Weights of a small transformer language model: 34.5M parameters, rotary positions.
Each number is 500 + 25 x the weight over its row's rms, rounded and kept within 0 to 999. Layers, rows and columns count from 0. Numbers have three digits each. The size before them is the row's rms in percent of the matrix's.

# layer 11 MLP down, 512x1024, rms 0.138, rows 81-135, columns 768-1023
097:543514469493470481492515482479530487479462493474435519529507460468539498518513528520458521468513448445506538500513500522462526538466457467513487519528487493506481555496496452493528524483466496529509514539503524502513534467517511510478494523491508509506499545468470515471494517514535517475514502533504476493507513504504489461453507557517515509514487502493504530494462517519517495529530492494523483446507512503490471443530519497479500481485499533505505510476524492487514512498520510513514515468496511457543489471501546476529497532521503530444500509510500471505540492503499541475543492508547486509499477494523490555534487527488466463488503521550521472517479504491508511459476480446498523507492513451509475515500509525507508481498495478545491508514514507511550545486507516
100:506524552497478498511488530539493486495517498469487494468475517482498526470533470502477498482525479527511518502495494513547492458521555476514485497520498492516499544489535462541483484504496511525551453480471489491499520540515501473518512525503533507454485465511498521499487501478509443505502521518497479483454506464493484518552522482476549556513547527493519508545528502502510454545493489519529451477512513544469476520492498542492477539484463471534502486489475462515520479485471479506475528530507502514492503476490528497535525520528491460475492509519504503546518519462499487528466505471522512520474484487504531482516481460489486552466468515485505569472499519508433494506473526502513521512489491470501485453519535505473492498483484481489497461519473525469509530518527490
102:447532505499514494506489468475492503493534511505510483522460475529463493481491475499522503487453487475486509522523521489555493478470538477510508502505487495556489505501449463498467501513477455520518501469544532521498523483510467517526491515519522517489512534470439544471489458530479495536519515499502524525515440503501537522476467486505482501489492491485484497468494525493476497506507500514478530502545481538536471577511489482475521490491506537490505485490481447507518481531531476502516495464522503499502506496524518508524515513499499458511474482475471510491506494539523490503507495507462538482475497511469493481525516504465497510447493493473515498506519511472472483503526471526503558463513501513537517491508519437463497504542504512540518470461539477501490533450568462
097:479448519537490493542482499456509455452480535497469515532474487525504534457506522471531475535514506541464524447503498463503527513516501536529530478476486526490511490452522482487506543514525476484486489462502496494493523517535492533483483469512510508486490482518555492510484575498477504450491499500480529490492498480525463499475515529447488473516480496491521464524459512477463514477469507518466489489431461493527476500467489527547460488491508482529504521509489516500505527527478435458526496489487446501495500545455508447491521548515528478507532460521489480523493502493504518507478491486456479498509499484491534500486499490473474515484512535460508521518486548529510541493483485491497496536491508506514498543477480464490469546445522505484523556533459512524528498525496513
097:488495483493495534505433520499480546479483520501523495518515484486471480478496461513515521508469521543513455494516521463518513486496491501518500472491516490519514529485483493491523502510466464483475481501503488523545525498482511499479511514495518501517468448505492534441527482499519561533511501520458494471491470455504515502516450496520480538486452500507523556492486502484512478489448501541538436493463508470477482499455480540513524557543490517528441514466479498491471514497543528485483490491477490477465498472458472465492497489513530498481509526512560505487489498481487481495510487500504475480499462508531469483515514506449477509498527515447500493483472507507524535515518481589491470519527503561528502495446480490470539468496464498504508528482503507497550499516556527
095:499500541480460509477482512478494480471506477499468500501486509488491451513491519493502540519509520499510502465508519505503499532541439507505541503456529506481492502532524469508514455466526530519478485497479508490535535535531499510539509473498509472455526475479565507501481513485478429491478496507528477529487454486491494498517509512487510437505489498497507496463498505517489491486522520507524531531508511489505527496514522519515549522533559427480467479561523488520501483534475502440506537541504475483511510539506508494513508487523522472432523504531518503518515498466492493498542494584497546507443519530498522505521524508503490520463532521471508511513500513453469504475537548514541502487511484477517470518532488523474480491502517466468490461483529466504507508506522464
094:506504510502496459522478456448510513489497504448536518445517476492511499510485492451465513519447480502512484507576494458507476491515500499510513504474521493519512493505486509553522503490516515487492492511520479416476448488458508502469529470538519503478491454518459515527522511523445485478572526490472527512518440544527523506473497485517499488509518494482529461542475495471513504523502499517492494515483498483510491518540501467502474505463476454503492502485469516488511477500452511500499523466487479446528511493517465479456521510483504515533555502511487490502506488491494491508534492535506476465534455527502494506547532536490498511509494542475520472483534528515523478489510489501464529474500516481458500530463506541509471518509475493513482484520537491487523494514519486
100:520534541483493489523521528526482510471489458498491511483455529475481480468504472458515475493531527501548504515480528461528515497494521516494460505560503480464516523496558563468502509492462520484538470533496490516479456488448483510497515465478477539498481481503526459504496449510534562495506491500491535536491461504482491538511539477514563513475510527484557568506561483482523522514483478533481493526473459497477447472520522524509475525475484554479440487492522493496468526476503511511471445514539481512510430527484482453493530475509536502495485474469470509491521499530496474490491466540500470479489516499464526531488520467462503503487517452488508488490548513484494506489487483528453493492471544504490513541514516489492508515519547485524469481455539475477501514460499493
100:528517502464512510503462495464510495524493460507477508486479525506490517531543514471512475539525501497455515451530503471470475478494543481504494501522521501509500543463497472465488515514501539470483491501491505558516505492532485443504470525486497482488544471532494500502498531467516512497491509522524527497514530484503479493498471496494502503526472526511481511458483508493522489478420529509478488475516510483516483534550476543488537512475496542497490478440505506477496485501476455505536504505512509462528526471482496518494524503458488500498513497483545480483460478541522461507547505486496538530489550508493516501553510485531459474457490525450520485529511462495518473509485538521490500480490524510518469503514518504469532508490517538528548506491467488479516495507544510
103:457470476489503515482507496497482509578476517521472508489559550534464499497538487484461498491440537499503520497489529530497490573532496510464479490496491552511510489440524474491547508511445495512493492491484495458487503509478496540507517542514511455504456520536481529463549487427496462463546505459510494519571496439529490492471540506502516455525467525523484469577493500535518538492454498476478454497506507504469480473489479482470501513569498480480479529519523482531488534548498498497497499496471505510517474461470462514522501501484525547503460465485528481511503533479516508507456516479488485531510480499469497502471534504508530497502508522487476561551493511486493515475521505480513523485496465463497498493435483487490497483518465500443485493470503479468516490510457502
109:506521468500526507475492506474519488469490480450516514491480471517525525514528523494518475479498485482524504463534510516483476478530500526505534480493508502490511548495492507526498488517484503494552510514538520504479487506469471506492495483520521488500543500515494487463504482486468517527500466496517498462511501485534518546463521514486542497549531496461463504452519530538494518523481482485502493489494456490482520491484484499474487498545473499527529489491491508495511542460511478532490467473516479500500513497470482531532527470476463515445463534504553495573493486547483509479470512493521537460523487510486502504491488432477505493481478484534478488460521463503465476541503474504544534491502508486489533488484475411534538449516518472479474459453510498464480499463450461
100:534522514493506508498509543483488483510508487529493435473528542525509477508551497458496502503495491488504496508483519489508486522502500518493453486522527518538522456548494511473511494504539512453496499517520514483505512486487501521505545499510551523525503483493513537457522520515544489452474524548480470527526525499502482473500517499486556475494483473525441484509507482498496485524477529494517525493509503470475472493509493495497503517503434492487477474507493498507503547506511492508483513562492512564552519478475533470510527539523523540495520525516491489534503466503501503501457495460508492514454487533499485499494459488563495545492474494472501514464510508519491492473511534471521519498488472524489511534514486520521502518493515543506478484489463533496480489469511477
097:504483505528480506493541474561496493513506532533489521463521470499493500491492503514513505493535510549486487496510472503473450492472518513483462491488468498521499465524497450473505509532468538510513528493479484508527491512487526536537477472483508473558548495486502482502516567517454555532528445515493507471497515491526495481507506459503512531469516515491528485507526511507520540548469488489482513528486485499461519495516521456520498511517527482510483529498511499495495534497499520455540502438513508470482495466498512491428531484504481505516517488478481507478487476493503475506515484509502504489528520475498509494480541496511503498512482498441491480491478487464548505502480555531489473500490544502532487460477499472506527470498526482476500459495506485478481492452471469
097:498506486484480532522510528457492469477510450481509517499556495498465517476524504497501476480510468492508483521489480463454478435474435486471496521506511528540460515546517471503510499461489516559472480511490489509502487496479579494512520464515523473518498543511493463518520512500428503548514550493529484503493489518510516501511508475507470491496464509513490509415483511508451492495591510535497467499511496492462543498493498501488477510497509541544475519498482469517521489518475493500475462490450517499465479507513470508511494467485489495463468507553432528507487481477488532498531582502483500489479483493505516502473488484454526465540500510510489486527507532491509529486443503486494483523467484529514517452472494505471521534524506524487515540516537522494492492532508502
100:493499508528470475472485510492492482516517498531530505534515512493488512492508557519485493550499469527488470535510441506497502519448515492542521453496524491513498454532499481527494508460539478512475500494480522520499497530487507508512511497519501490496519503487456493498509491524434510483515473534475509510525536477453493529502507525512488500479500493486481490507551493513510543503460518478516507549513486468528526483508462497487446480512482477502524523502511447519531490498519476510539498526505456503435515451510509523531505471495461486514518512476500492494509485507505503489507488488520490526466457493496479529506503494486450565494492472486517471470503511513488446525495511511494515501528488513500516422546489514490500479504543495517518504469479510515467515517506472
101:466494515485528495444506492544492489492519486489510522502465449485450529557545493441498473498512537490477478484486533498501474544487560495515479499497474516488540527466514521536464502470480476516501496508494473494515488454474547526489502515454521539522497440478495461492518489477483488544491521501503516523462493506525472496524496495536512480500532530490478483563491498523498487504482478474507516509501516552481489505461486498449503472505511532490498567497499515493448477495521544494479555493515493514478518510525493548475512528521538490478508496501462517446514451478477528487496488521475443449506476438537519530499520477495492517529457480516475478458539531483439481519521484518521494513526473466506506506535503476493544527513520470483492487512529529511525495501515537
096:537504534462525518481505498510528537519494474494507499505485515463460472522459538529453466497507484509492537508501500543512457492535486487499517490510509487477478517536531523511516501492498496533487481492479511463471506482516471530488541498480512473522494507497506489498470489493478489570529531500488484495473547511522483503533505516472467519520497490527514481496544446503495484463513492494460490499511498518519529487514528565483494475471497454493509511500496513504531485491502519475469515519513491507531544496509459476519495495509487513529505507500436505530488489478507505460460509510490494496490526525530565498502491516493510511527471543460496507531495457513454506502531500480518509528524511522546525533489502507456466519468487506504521492508533489503459468474538518
099:484540504502497488486472513501512497533485512471517487471491479467448511486496499478517533505499486486491497503497496516499458518536505446517473493545425522504491504486515550498495501517516488496487467520505465486467518525518507481530485539520525493512498490516498549481528521529498522512505522518473446489520486473482506525509486516519517489483495479507522490517516517490466536482494490450472466446502557470514510503494476495499486549497500491488463493513519471530522492507519525469538533527490472482475513496574497513481508503516531497527486549489519512535470437472508496481451475479470547536481503517478538521493480517500506502472487534539520541492502522502484533505491478476500454527499490490476482481496524520515478498499501489541493508541504510505511534510478517
099:490488562461500483503481542474501502510536523521449519528479521531530456531495520521515493509512484520495517491505460536472558490473509510516515489498504455467481509495492534487521475480482475475470468515475488518475499479562466540523465481493514513455497528506510476490533516502519526515474474477548508474523475510472461484521494460508521516521497475476496447554457496501499557526501484492512538510512543529512539477488542503473486495499467481498531515505495447533470492531494508531500529540551505486527522467508497469447552502499495511503465496442493501497478487467497528536496460444505515525544519516490539517503534468463458475476520492492520506492476533484451534474493542517460486522497522516475513520484413533507507542511507524498500498449477510528474470492492507
101:495472511450520496463504524533506493526498403544532535444514473503491501513523437477490494533552492526488509488515506490492474538530518559494531509561463514513488501543517505517469486499535480563489482486521492458467553529472511474457542501495496468461528509477458504492528490499476512529510522531460525519501498495476495538523503519474479536483545547489468485490520524476531508539504471489497523498468483500511527491482466506519531456499484515497535481480533477473511465486505466523524519492533499495518498475481462524514478494486506542525508468503503535508519542526500503514498515470461484488488492547528497534452515507488502499533531513493507520482515497466524485518464517498509493526523503496504440512566497513507554477472526482516523482458491493498456545490514547
099:505486502459471436511520480501495515460574487504535511511481519453526530500491507498521496537485497502490472493539533493506500460494500517488547528472523531492483490475505468510482510474505546535487507540495483551501493510512477522500521507508493501503504494535492512493498504508498457525508486500476483469534513489507504506529494510498465520474497488478527503470495517512555512486487525491462513503515504519497526495505488515518479492472519484451471490516524524503455535462496502471490497476508556522505531520511461514500534510541538522470503489511494499462497516469467480497532511513483488523493436488502495492543509431507488499498543497520477473483480477495490515501491495472490477496512497524517555466465479521477517474490514504507477461451494504439464512446503448
098:548439502498477540484506482477527454528498507496487529482498518476526506486478529496527522509494533484532480477511499518494533516504509505557493531518521472483498496459518534523494516500479481530498510505516520531544500485486517475533546514504462485485511493448510488482505487467480502498494516518528532488496523470468493483496454503519487482491492478485460539500494504560507490556561492455463524505529511524478447526505505528481478494470461438476520469508531529508479480494535469498523477494513535495560563444492503470472504481527541506489516525526499458500496529530503452512478507495494480469525536544505514522514485511469445507493515532468482524557531515476522492486501499518470491496507526498478502507533436483546514548518532506461491516495498477490506487538504496
101:510483488515474496473547451466517488452486507490504507449536520484510520505516496520470512476464439521497562499505498497474478519489464480512487547464526478508480464494470490487472524537557500531515481497504515485496511481510455480541464543491512493501425496463505498539509492513475469502535456519501529505522466453572489477450522481485536482529484497521499504498554488517501522481481490463498479485538521528498478477471498546487489530522495516479474531533487478506495485475504495520518466553511492520474506496513515510489511506462515481545486525482452483494525503500501504486541547493473492481499474496507506509517499488509460544470540500446500475538492499501487505477482474527524482533504512516490501511489447475481471482475488478521481525479525508496434482481465488
102:520541484463564510529530472506488507521516520483495523532485501553515494506534495504505492528474524481421505515525476474513470485495481498483509482491520536462466459456518559493491517473489478480523517513496514501492500525449479508536512491475549530489518543484497482507485485485513518503472490530497495518502475509507514522496486505478532469530496486479538490508505507511490434519476528485516488498468511527486519441536452527489454454514500504526495551457513517505474476511512500456500533538513527481497530539519538538454513523484516494499445518515487492497483519491476435478518519462464501462490487499543508537494490508519503535474537470516564527482471508465483506508485521480452466549539531491486511469489483501476531506512483519489495510476465483433503506551475490
094:533474524495525468463511533538491517482472500473485523509493485511515484519539460468495523504499518515507513499532479484469504543523548484497495497523488494510496499501526469459498519557495491486547528484525429518544501500518528491471503476501512502527510513498523486516484500495487524504518477492477506479465513469468510473533484468455523492494472438456517475467487439473515544478449484481517516472475523461539494523498491461508521519551496525472449516485548542467494510523520526499500540482509483517483463496511480581519484511493494480489502552534493495473511538477553473495514472514504514516514502482479476481484524518484525482511524499481456458483486493490515486492546473496516477531490458458515523485499555466477515522496485542487486501518523516498519493489506490
102:499511483510446524508472532507477497509534489523476499478475500542486469491449508478472461486470472479514451489491536497482541474529473486493521515500505486540453467488518496505503473531569526474521501517474474524530531498486496545467481550493465477457485488552511510499507499513547465528481488461511500487505511452453507486515517500539467465464485499472501517511502483483462464501517502536527494532482474523526499552524439461504524498529506489478470528518506478488544507515514505473494475483501499520479532524520475487491516502509496476518516514522511505461494498474524525515483461489516542504501512494472528498498498539489484484506535471476499495502485504503523500514527538495528497521493479511500477466481444476464532524438539536481495499475565543431537513497509502
102:496465452499475513490494495448495530491541511543458500511517504502528476510536515494513437544516493492507495491470510477520482506486474548463512476497465458480487534509489484474496518543498511471505483492485583498491438494488538481466499528491470548508512504529513511463472489514501457489501478503503442480512515509499505485497504503512548503545468559494529530469498493538503513489471465510501513497479514514497462516479481475510477466466523498520507458488532472487552494500519527489501507449476525505469460489475490503521487458463499529505522504473533435521509461511480527473482501539510489499519543487488491488475509489470483475480521463481501545489477483512519506537527513510518530475500483466510489508475486533512515506514485521513513519502462511495480495527446507
097:486509484487505465498494476503499476508500481491481501460500526506552506471496509501506518522482483467517513451472486481530533490458513545510441564500507471509498507494525560539489453510502507507494524486511525481498539466457506483505527485485527501549531545502503470523460524524529499482526515504500496519504494492516514500441470494514464533467469451498466508543529464454520523488473511509483493520507479488477493477477485505493517478470513507484444500535534551505491532508537481445498502471487511514476490523485497524473512485464492460502506500475519490519496469512501484523522478503542494459565540479490498515455514470470450502528446482492497528524497519473472480483484532477497500538523492500488454531535514493534486485457524523493481554522509483497482556513501524
099:489498476487475513504433474502465542493501506476514503490484447479544487487524523514476536457521521475491502483531506494491488525494483496495517489510527510541498507492536461494513524515550519562471454498520521495509472536498492490513535522515479520506524469436451507498479507496490489508497468480439449478520474548469498515479495520532472506466502521460494527511493499550486452516518542500480524520487468531504479534468506522432504474520432524523527493535517470491487488515497495482520475490540483553507474489510483512493479537517530546511502432455493501519522501495487491506507540525456513532472537520455457492502498509513503503503447487494504501523505488498512500480492537512540505469488503513476472493467507488540482496502462510428483489485500499478458500513499475
100:497524476518526545485503522499570522531463490544517485534454512538497515453493421464497506503472490468456504491457524473539501482521473502491467524503527475483515451536467458516480468482503468506511520486505487503519478506513499512504499515479548524494516496518486475455466489479492523511469511509479498415500541545496517471506484518497550490471478511492481519537487455556533481544516498496547494491484518488480480496520542494512471493503498512515508476524516468502577459490467486522475482497459495483491513509512513513521495504493515476524536510482517531500499533527444497491487566529515474488517499455488464539492495478514511497437512479478479519517470461515530482495507514470475499494465480459517522518496521506518503466500491483496487527506469515484544514404427506
102:523484493497533459576461523450454476514483518478515470488486499457505518495498454506478501538485527489528497503507543501447508497557500489481521479484514491484534473512505507490452513531537540519480494511443474528469543497527497515464478497544488501506527461475515531510539491485517443506489513470519491482466462529518527490505506528471540543485492465516491485470498524490464506456514524499492541546542487496566478502512531548482492502543537530517504478493480517538501506509522526476523493510497488548510514507480501529501484526495523539542466501549502513510480489472507509549449535489482432506543491515461514482510505415489502536515515487550451534527489502507522463481516457516471469544537501480483525491486485550522489536515503450498512461508511528506465468510471523
102:509481517471528471463472531491526531497458480475463539520534495513497472501527487513503467479500445523538503473524513492524544504491534531481518495509481413544504501442484515504487524489505509482531540500499483500490510484500517531515531467458492518478552484523518488502478530538512497473520500504506538518539497534489522526506537510485535488507503545518472543514510479483460519480500504479513523484548511453489544496510554510470483481555529507464500477571512536509469484474489453495519443473498473479498488508475515527544496479505518511492513493506471496469501490477500529478487463524490499475539492489515542521505480471504473478461493519507536519484529497529533516501497526509536457519503493474511498516540539505526515498533533498451497470529485499499490514483496502
102:474537547534479473479481474493552494487461508484485532528486480531510518506490507492505485480497508495519515503517484479516469503495552488530473503447540491514572485509468506542468485479464519536463439525528532471493526480495473510447483469507503514515498443514509504481528490518521507476564534495498493513482525494480497524494511563487497514509490534518533461516471513480457495514467514500480498523519505486512531531496512481501521498517514466484508491471514547457493470510496482519501460456508496485486490518478477474486503472522479517495489508503520457534512489551479520456500467523539457514499548495516482509492535483551515480525474434527505481497512522488512513496518492500463470502521476539493493514539531467451488543480503538522479536514487485497495510478526494
102:502500442508479474550461445496493506482530487505510475504532517505491498478547495452447524509515486445455428502491488466484523487491494520489492471479501489513497519486454551483537523520550488482521467481498473496513528520494503505487513482477510509505439504454482508471471502495491520498548494522510467482502448492489484513529501495515526481517507527529529490508496493517497496515477467508528483506482523516478505508496477488503485451499476483501523506466458468468458490537473454527481549494528488523456490544533479475525485484492498529527495514465477464507490504528499488493501531496513501476497493497452494502474522449502520545461463486553486505494499477520517473493481481505500506498522515458491480473485502503530508513462472487549450498528481481464532502479532529
098:502486531531483490525497508503539507471455461505512527510465530486482512481488511512506489518462518501530561498511512503518541510500491484450499495484515466492526507528476521488449478526505456497479504484521470480525486543482516504525455556543501505506459490528524535520489525489488447501475531485492490518500520473488447541502510471496519432482508511505492513478507491505485536508529465529486462512509528472552496505504531527490497537537446458468499494456467531478503501549532524517516491514480525497495510509500517485492491503489547497499497478514481504508494497505534508463514524479513495541551497520511520474501495497467479541567446492536502507472533499503472458497483489465445521508517517505486558515450522516505564493475484489500506501466540502491518478482503529
097:500479509501545515496503497559511512462480514536515507484486522466503442546504499502515436492494474511540507500556549489523497523530498508483521442498486505467506498513505493492487498512455480503465461516501502502501552474492502501456483503496520485468525489521483511497529481504465530508447466538507536445507516467502498505511465517528496542494508496472508499492522494479538501489457524486496478436481487520509518497477512502513520497519478436513515512462506525490507507510511494458506511509514523490469475514539492521541508497492522474489496516419456504496520496484494515493506462474465532488509509564502479512513510503479472528528467525446484530512483502502492536494473519510498494489498493470499513521471438484500509503514482473505513488541486480496498499507506480
098:540539512488542523507467507529456529517452487471478491508493473530476504495521459501513524482528457509508536471497549472466484526502545463475483529523445457532541526536522524489459543487520530490479511469479542502498514470514503489517540470518505480432492520546502493513510491514484485478550521487520479477493536525534485503469550526497473450433469466471489433515480491495514474521519480501481532474492487528492516466466537451454472513496549514456457508490492497501490524511511488507542515484491498494469517525510480494498502508456473481581514476537494491479491527486459506493488523487490494473526527494511505484492497507564466496517538470504486559504537521520510474498463534467486467513469539493533504512506576522524517505524511515524509508553503495525461536527451470
098:513517477492533541532457519486522525496502529477530507504495493483491517537466510464527471582479480448496525545441488523508458472481507503528503479531531564469535517498500541516534516492496499451538540526523526457482515539512518499480509534504531508497455489488492468492512480534524527511526494538513518519479452507487488489483509503536472481485475522521524508498511533523482511519479511526514428490496469529503492499501484505494504480523516438514506546485539493501490468488484479478487486468518538523503478501475539497533508525482487392517503509508536495488519514469533502546523470530499467526534515484501531511516534515504540498463465457483523540503496489459475499499495506503527517461546496515488485540511518482524496521489499487471488533532504506444506528496454515
099:510494524487506462515524543513540502526507510484528545503471468502507446574488501482487464532541476526480525527440563488493528516550540468485505513524507485504522493524539452525479519521496520497503515535548524480512435505487474535515463465465510495473503501512520445562506512533468503524543509528508487550484524513512525516504483506479518514555469488521517461532454513485495526480487506456503484538539523496498492534487538525509461509504503536498508468473490505552521517487531496520527455479479468519514489530530519460478526508514526506524517555526553511531477506473464488516478467474499490553474482522471501465549470509527511496459526542536495494516497512529489473540508495464531464475493496465509514458509470505507503467509477494507485460506470481504490523505481481
098:489540475503520528498491495515457503553479502506517491533480487528543497506506530512521488481538496472518470515503470513491477536493468504504490511503496528480529518515517482485510555483500521478466468489485471473463503540469510489488508495503518505498506528511475557477486508494524473476507495484492511506503516475464522503513503494509475468491501556520498505488539489501474492560481498483496492462458492498510513441519522487527501490485499486488517552514477466489490508502492448523517578508546485480497454542493524488496533531461458543508523514484477512496482483489477491511453527481516522537512496527514515499482529476498521483561490518487500500513499496476458538517478502523525517505501487472495518474519505522538488504491507537539508500497518484513474488532494514
100:464492533504440509522535499474525506495520472487475494514531517531481541519492514483476461530483518501515531467517538483525543485500477486489521545449520499516502500509495504481510481490512519530483487522532508532530451484501492520492531490524453499484470492533483531526478513530531446492512509473467535485491516514506506503509490522503457492509442503492486435520518494528511491497528455445513469459491500489456486504540458494514544497506525519471485494470502471449523507482524483503479484486510488497518503514494535509492528489517476508499520525481487513490531515521479474482441508510461491481536503497501533544480509540506483525495513536492469465529548507505531536517490499480442464478500539458478469503538488488508489519515508512505510514534516468501468530505474521
102:505473482511507561538486498448524505498498520532574472482526486513525471539510509473507508500466498518492505490521470536502509504503502514524498509519500538516511504532521493524499521472515493505482522467492540516517503491466446531468520501561523497535466496495490510497507488486515482465509517552506477481554519510504474480540479489492473482505556487534489470493482491498516471484516525532452502497502518547490514513519447464480476498489452500550454470489474522497485488486514485487524499502543522514501523469501463480506506518497492518488466480523504511549476498496478477519506493517517541467466510436486551517520492479495470528526526495468506471513474504548483517510501490492495526482515478463515492462493533481482543502497501477514480446512496507485466498514500527
101:559516470497498514498484486520523507491497443475509508508497513546497517529449523513499449510544520499536495469498539531499477496513496509486493545505536516489481536501509461471518515522485478508514511503509531528516502500499541463480510507478468466489516495463513504503490530469491451509465541479505504499518500476485467520525501513499519474493521509456433514526516468504492494477495509457500539493522482493495537514506472538462479491490516532457500491506510528515498479508513464513462493488501518481506497504490515473501522500557504477524494483538540479575555500490485466476508505511522490494481522509515469471507482488536538513519492485517516532490480480480473504448503500516480472529531521548476524480441456545531478478527513491468518493492503480464492515487458479
100:471519449486499539529533504522511515470461491473471511526499468519494500489495502489504518522502492479494454532544511504538493457494496495541461524487520527524508486503536526481491500486483511568471517555491482495510521511534512503480460512505518525489486484495516539519513495499531518497495507490510460497499472492483466503497533470495509491450511508498506503493487524551477492544493518444511488508545422520502523491507475493491489501496508469537500502510453485529513467478486451492560478476481464479458489516550464476490525489497498511472477486504456467550496477469483525504524493480521510486469505457500486504471494539551520500517501524512480480492527501474528466505481488458498487479467494449471514519457526487521494517497507509492533483515468504509497485501526455
098:450491491491507509521562505515507508491494501505506483506388489481491524506537476530484499492496518479492471464516541456489509527514495504528460493512462464520473507520513496536501487517456534514507524511520501499469507513486512499502510512502483505452483540515516496463517496510514489496538504474504463502538484466490441453419449508498505481511477504459526468485481526491489480487507523482472474550515508527482518470510515543466535533508504503455513501505481495494514466521489511473537496545494487497526490490434512523504493461500506536547549489492491487540456551509476480499510526554523497508510524541509495473441529519510513517500504507468549497485468455526542454480458507478477510504479514507477511540515475501513490486470505507510543518497499483494482501446477531
098:534483490509500473446511481513477508516472490494495506523497488473461506523508502507455510517490511529482535434521482529519517481520507482514497484504533454495471501465503535468508469482503472504518529515513523487488524477471515508536433489500506498492529493486483530490487521478499538529491484507524500457505493483515469527494554528510517516479486530516499503485496525529482494503516460509522506508467481478467474523549503518481526530480501448484449497455481490507543512484463505484553487504467475521524489526493539495541490510488523468523506448478499486538471526469493511517523503515478562472492526530498508495490528501447522507512514465496516494488453463538487499501559511447534539466548502516528532453458501496472511470540500515522506513505490530525478499506474523
105:490509489543519468534479485516490511544497477507479512506526508486518537493521516514507522486499547463457472491508467489548512506497501485523541483523581446495517496451552507472560501538507512521463497450489501495469508519439480457452477466499517514511470517453494463490525509521484501488494497512508503511529490501519488506516502524470516462465479476501459503519510520491452493510505491496486487508492515569513511508491560454527490507455489511459521509525471504517534497443477487459515494534511475506486481518521515491486479467462511482507491491522482527489525500518525483515440468527521554515471499500526490501507521506483500468507521511515491481488530467483471466512478543491491507492527523505492510510511459486479547483528531494495505454486466534571467531509498489
101:517497565517488486505472496473498480534454492509490501456488529498500519547547517494448516547509492489467453489469476479507458483484528475516474455428517466501501487510501522475484477455488474495473463505489511494510502484498518523508531518507485494524487564523517484500485510477503511516488460507489514515537499507512524517447470499505474489454510507540492507499509455511500420503504486533492530459485513515501524474516554492507488532491490506492470527502498496474472481515492493503514484493490499506518530488484490464502491446508474579456487472519494486523573510510511468506465515499495473533483481496500519485510451506499489502499498476487467514485516517516510506529490488504497520526517491497526526483485480489496495488504523505527516515518529460506497516531542544
099:494478499519512531496487528506499544498525456491482477500470507527448522461513544498492534515487504463510463478499515527489451458468529481546542498486520502502468527509491492540474505509521485482533481479501488514540495455516471521554539542487496503518504526477511469459501492473496491473512492513492496488451447528485487466490496524502503509506481493504475465519545495508506525525471491501485485489490472544522502531536536466527534435527511500508527517459490476446513465500487487503496489495517498511478523534526493474455527467525525517520502491451502477486524515509555484497494517507510536490522502489514482518495495474503535459514461540509538524479474545517556522525547493506472489555467530491532497477475492490506443486539484526497510510510447485513539473511498492
098:488458530519495492528540483485508484497483477524465506530491503488437523490477502464503491522542459533568489529519515482456490443501467519528484488488477479500526535533484519540488479510480481478535500509431484483481522510519507485535520476486490522511515499511500484500483514478538507439506492480459451468475480506463574474491529539502514467510561536479485518502454510497524456504520492483494486528509491492525508489496495511475525499501527464465516504515498515508489521492498445491490493470529500500490489495541473488506529553506498484510515497511513489497506506495518474548494516506491474469471468493486544496507487468500509481516502507496516487459529482488499494520491502523514491544462529546564424498499487470495547517533529528539496517499503506495521524511528476
099:499489511432478496467435477524432494479525508507486495509475440505551515479530528504482479489470540492446474438527490543507493481507519487468520511496456502526468552516500488473508543500492511474478511519491512501476513500537490502506496536515524526472510508513489498502497489479524513499545507534490502476485482513533466498479490462507511463501473531500505531495496545522512507464556480479548532523463486487466483530519458479522506442493488498459529515515555523531487500477513495508537495454521504491513534534507514463513521479447508482498473467488527470526498501480489524493501481472484505483495545537445527493514523479508519517528520501491520500465540545527511502499472478518472459477505554500485538497446451501483508492518511503520500472512472493476478458506529472
101:486495517506491562445483517481544501504478513505531538502498489496551511519524521489520507514491531516513469487495479537511449478487467482489512512517491461509495479493499459532499504479514489489454548478493479490474541469511543500462505522501489507472510522512523526492494482488524490487521457512526501533520492466487532499500501509520489478530531516550538454485475511513525518491544463492479507517487498498521509466495492470485509490513498516510508477479427539507476523533503496456515538491554497518475491516509528509514469506566479453523489536498486587532495534469488521482480539485457529509493478474507520513485487489521505529542467485468496513504535461512462516482516492485517487496533498481503476471523481470504488480493518456500507476533526483509465528491482503
098:486517525433484512512484508495489510474445536516483545485500491460508554493505499458502479456473490529487518503499475522528513508518490500525493486487454510492521519526481496510477526475466475475523527471541484503481482511543531535467426510519484503458484495471520502505548522513513452486474527522525464491533502498549507537497490455503481478512481511502455492479458506489485499481502491479511489478502471515522478511497513465554479476499519521518508465519502505474529499498500522497550471487517525502528457498453523517531516490504534490482487542496511527477481514506517499487489510467412487472502498463458513482485519501544487496530507517476500512492521524512481471508482561533503477513533482471469575508474503491492496500514491501550486511491503499504485506521495492
101:449487508507473515514543466462497482541480533504504469490509527471552482493525539497473488473479499535487526538478473505492536462500556487538517533497527501518512481488521517461493502478506524484488479499543477485531461525452519473508478489473485461439553467522467503493489473545523526513522508539522489493468519486537507516520497486557496506531527489461504503514509459456492503502537520485486520468523472494466487521525529479479475530493441465508497434539494479511438503474507480482511475523529546519504506493504546519512533504509477483533510483491467500482508507489496539529463455500464487468464496504516471487525516477574512502532472559513486510476511467508457509448491526548479450543487492549530472452512491490475490494471559510533506530497509471496518506531504467
096:418480471534526475485453508478494477506499500507434519493491507461472509503525530487461511519519477489496515516527504494506491486502533496553533527510497516559468533519498492509506522492476497511483468528565532501501506542462501513497507454513526492482512497518477521488529507472489464513480518526450471530536485469501514511524512496497509501504477498476460522492496437450503478474515514522466485497408522514469497541508507485497533495520534506490529484459449456502463500499506480418529510501477478513508518507496511518494523499467518499498512524501553513461502507517465457477519479517507498514520496431487511509514514488451528492477486508516462515492588530474526519443459493535498474475512498492498541497492523493533518489485479489473519544444469502472532529486562497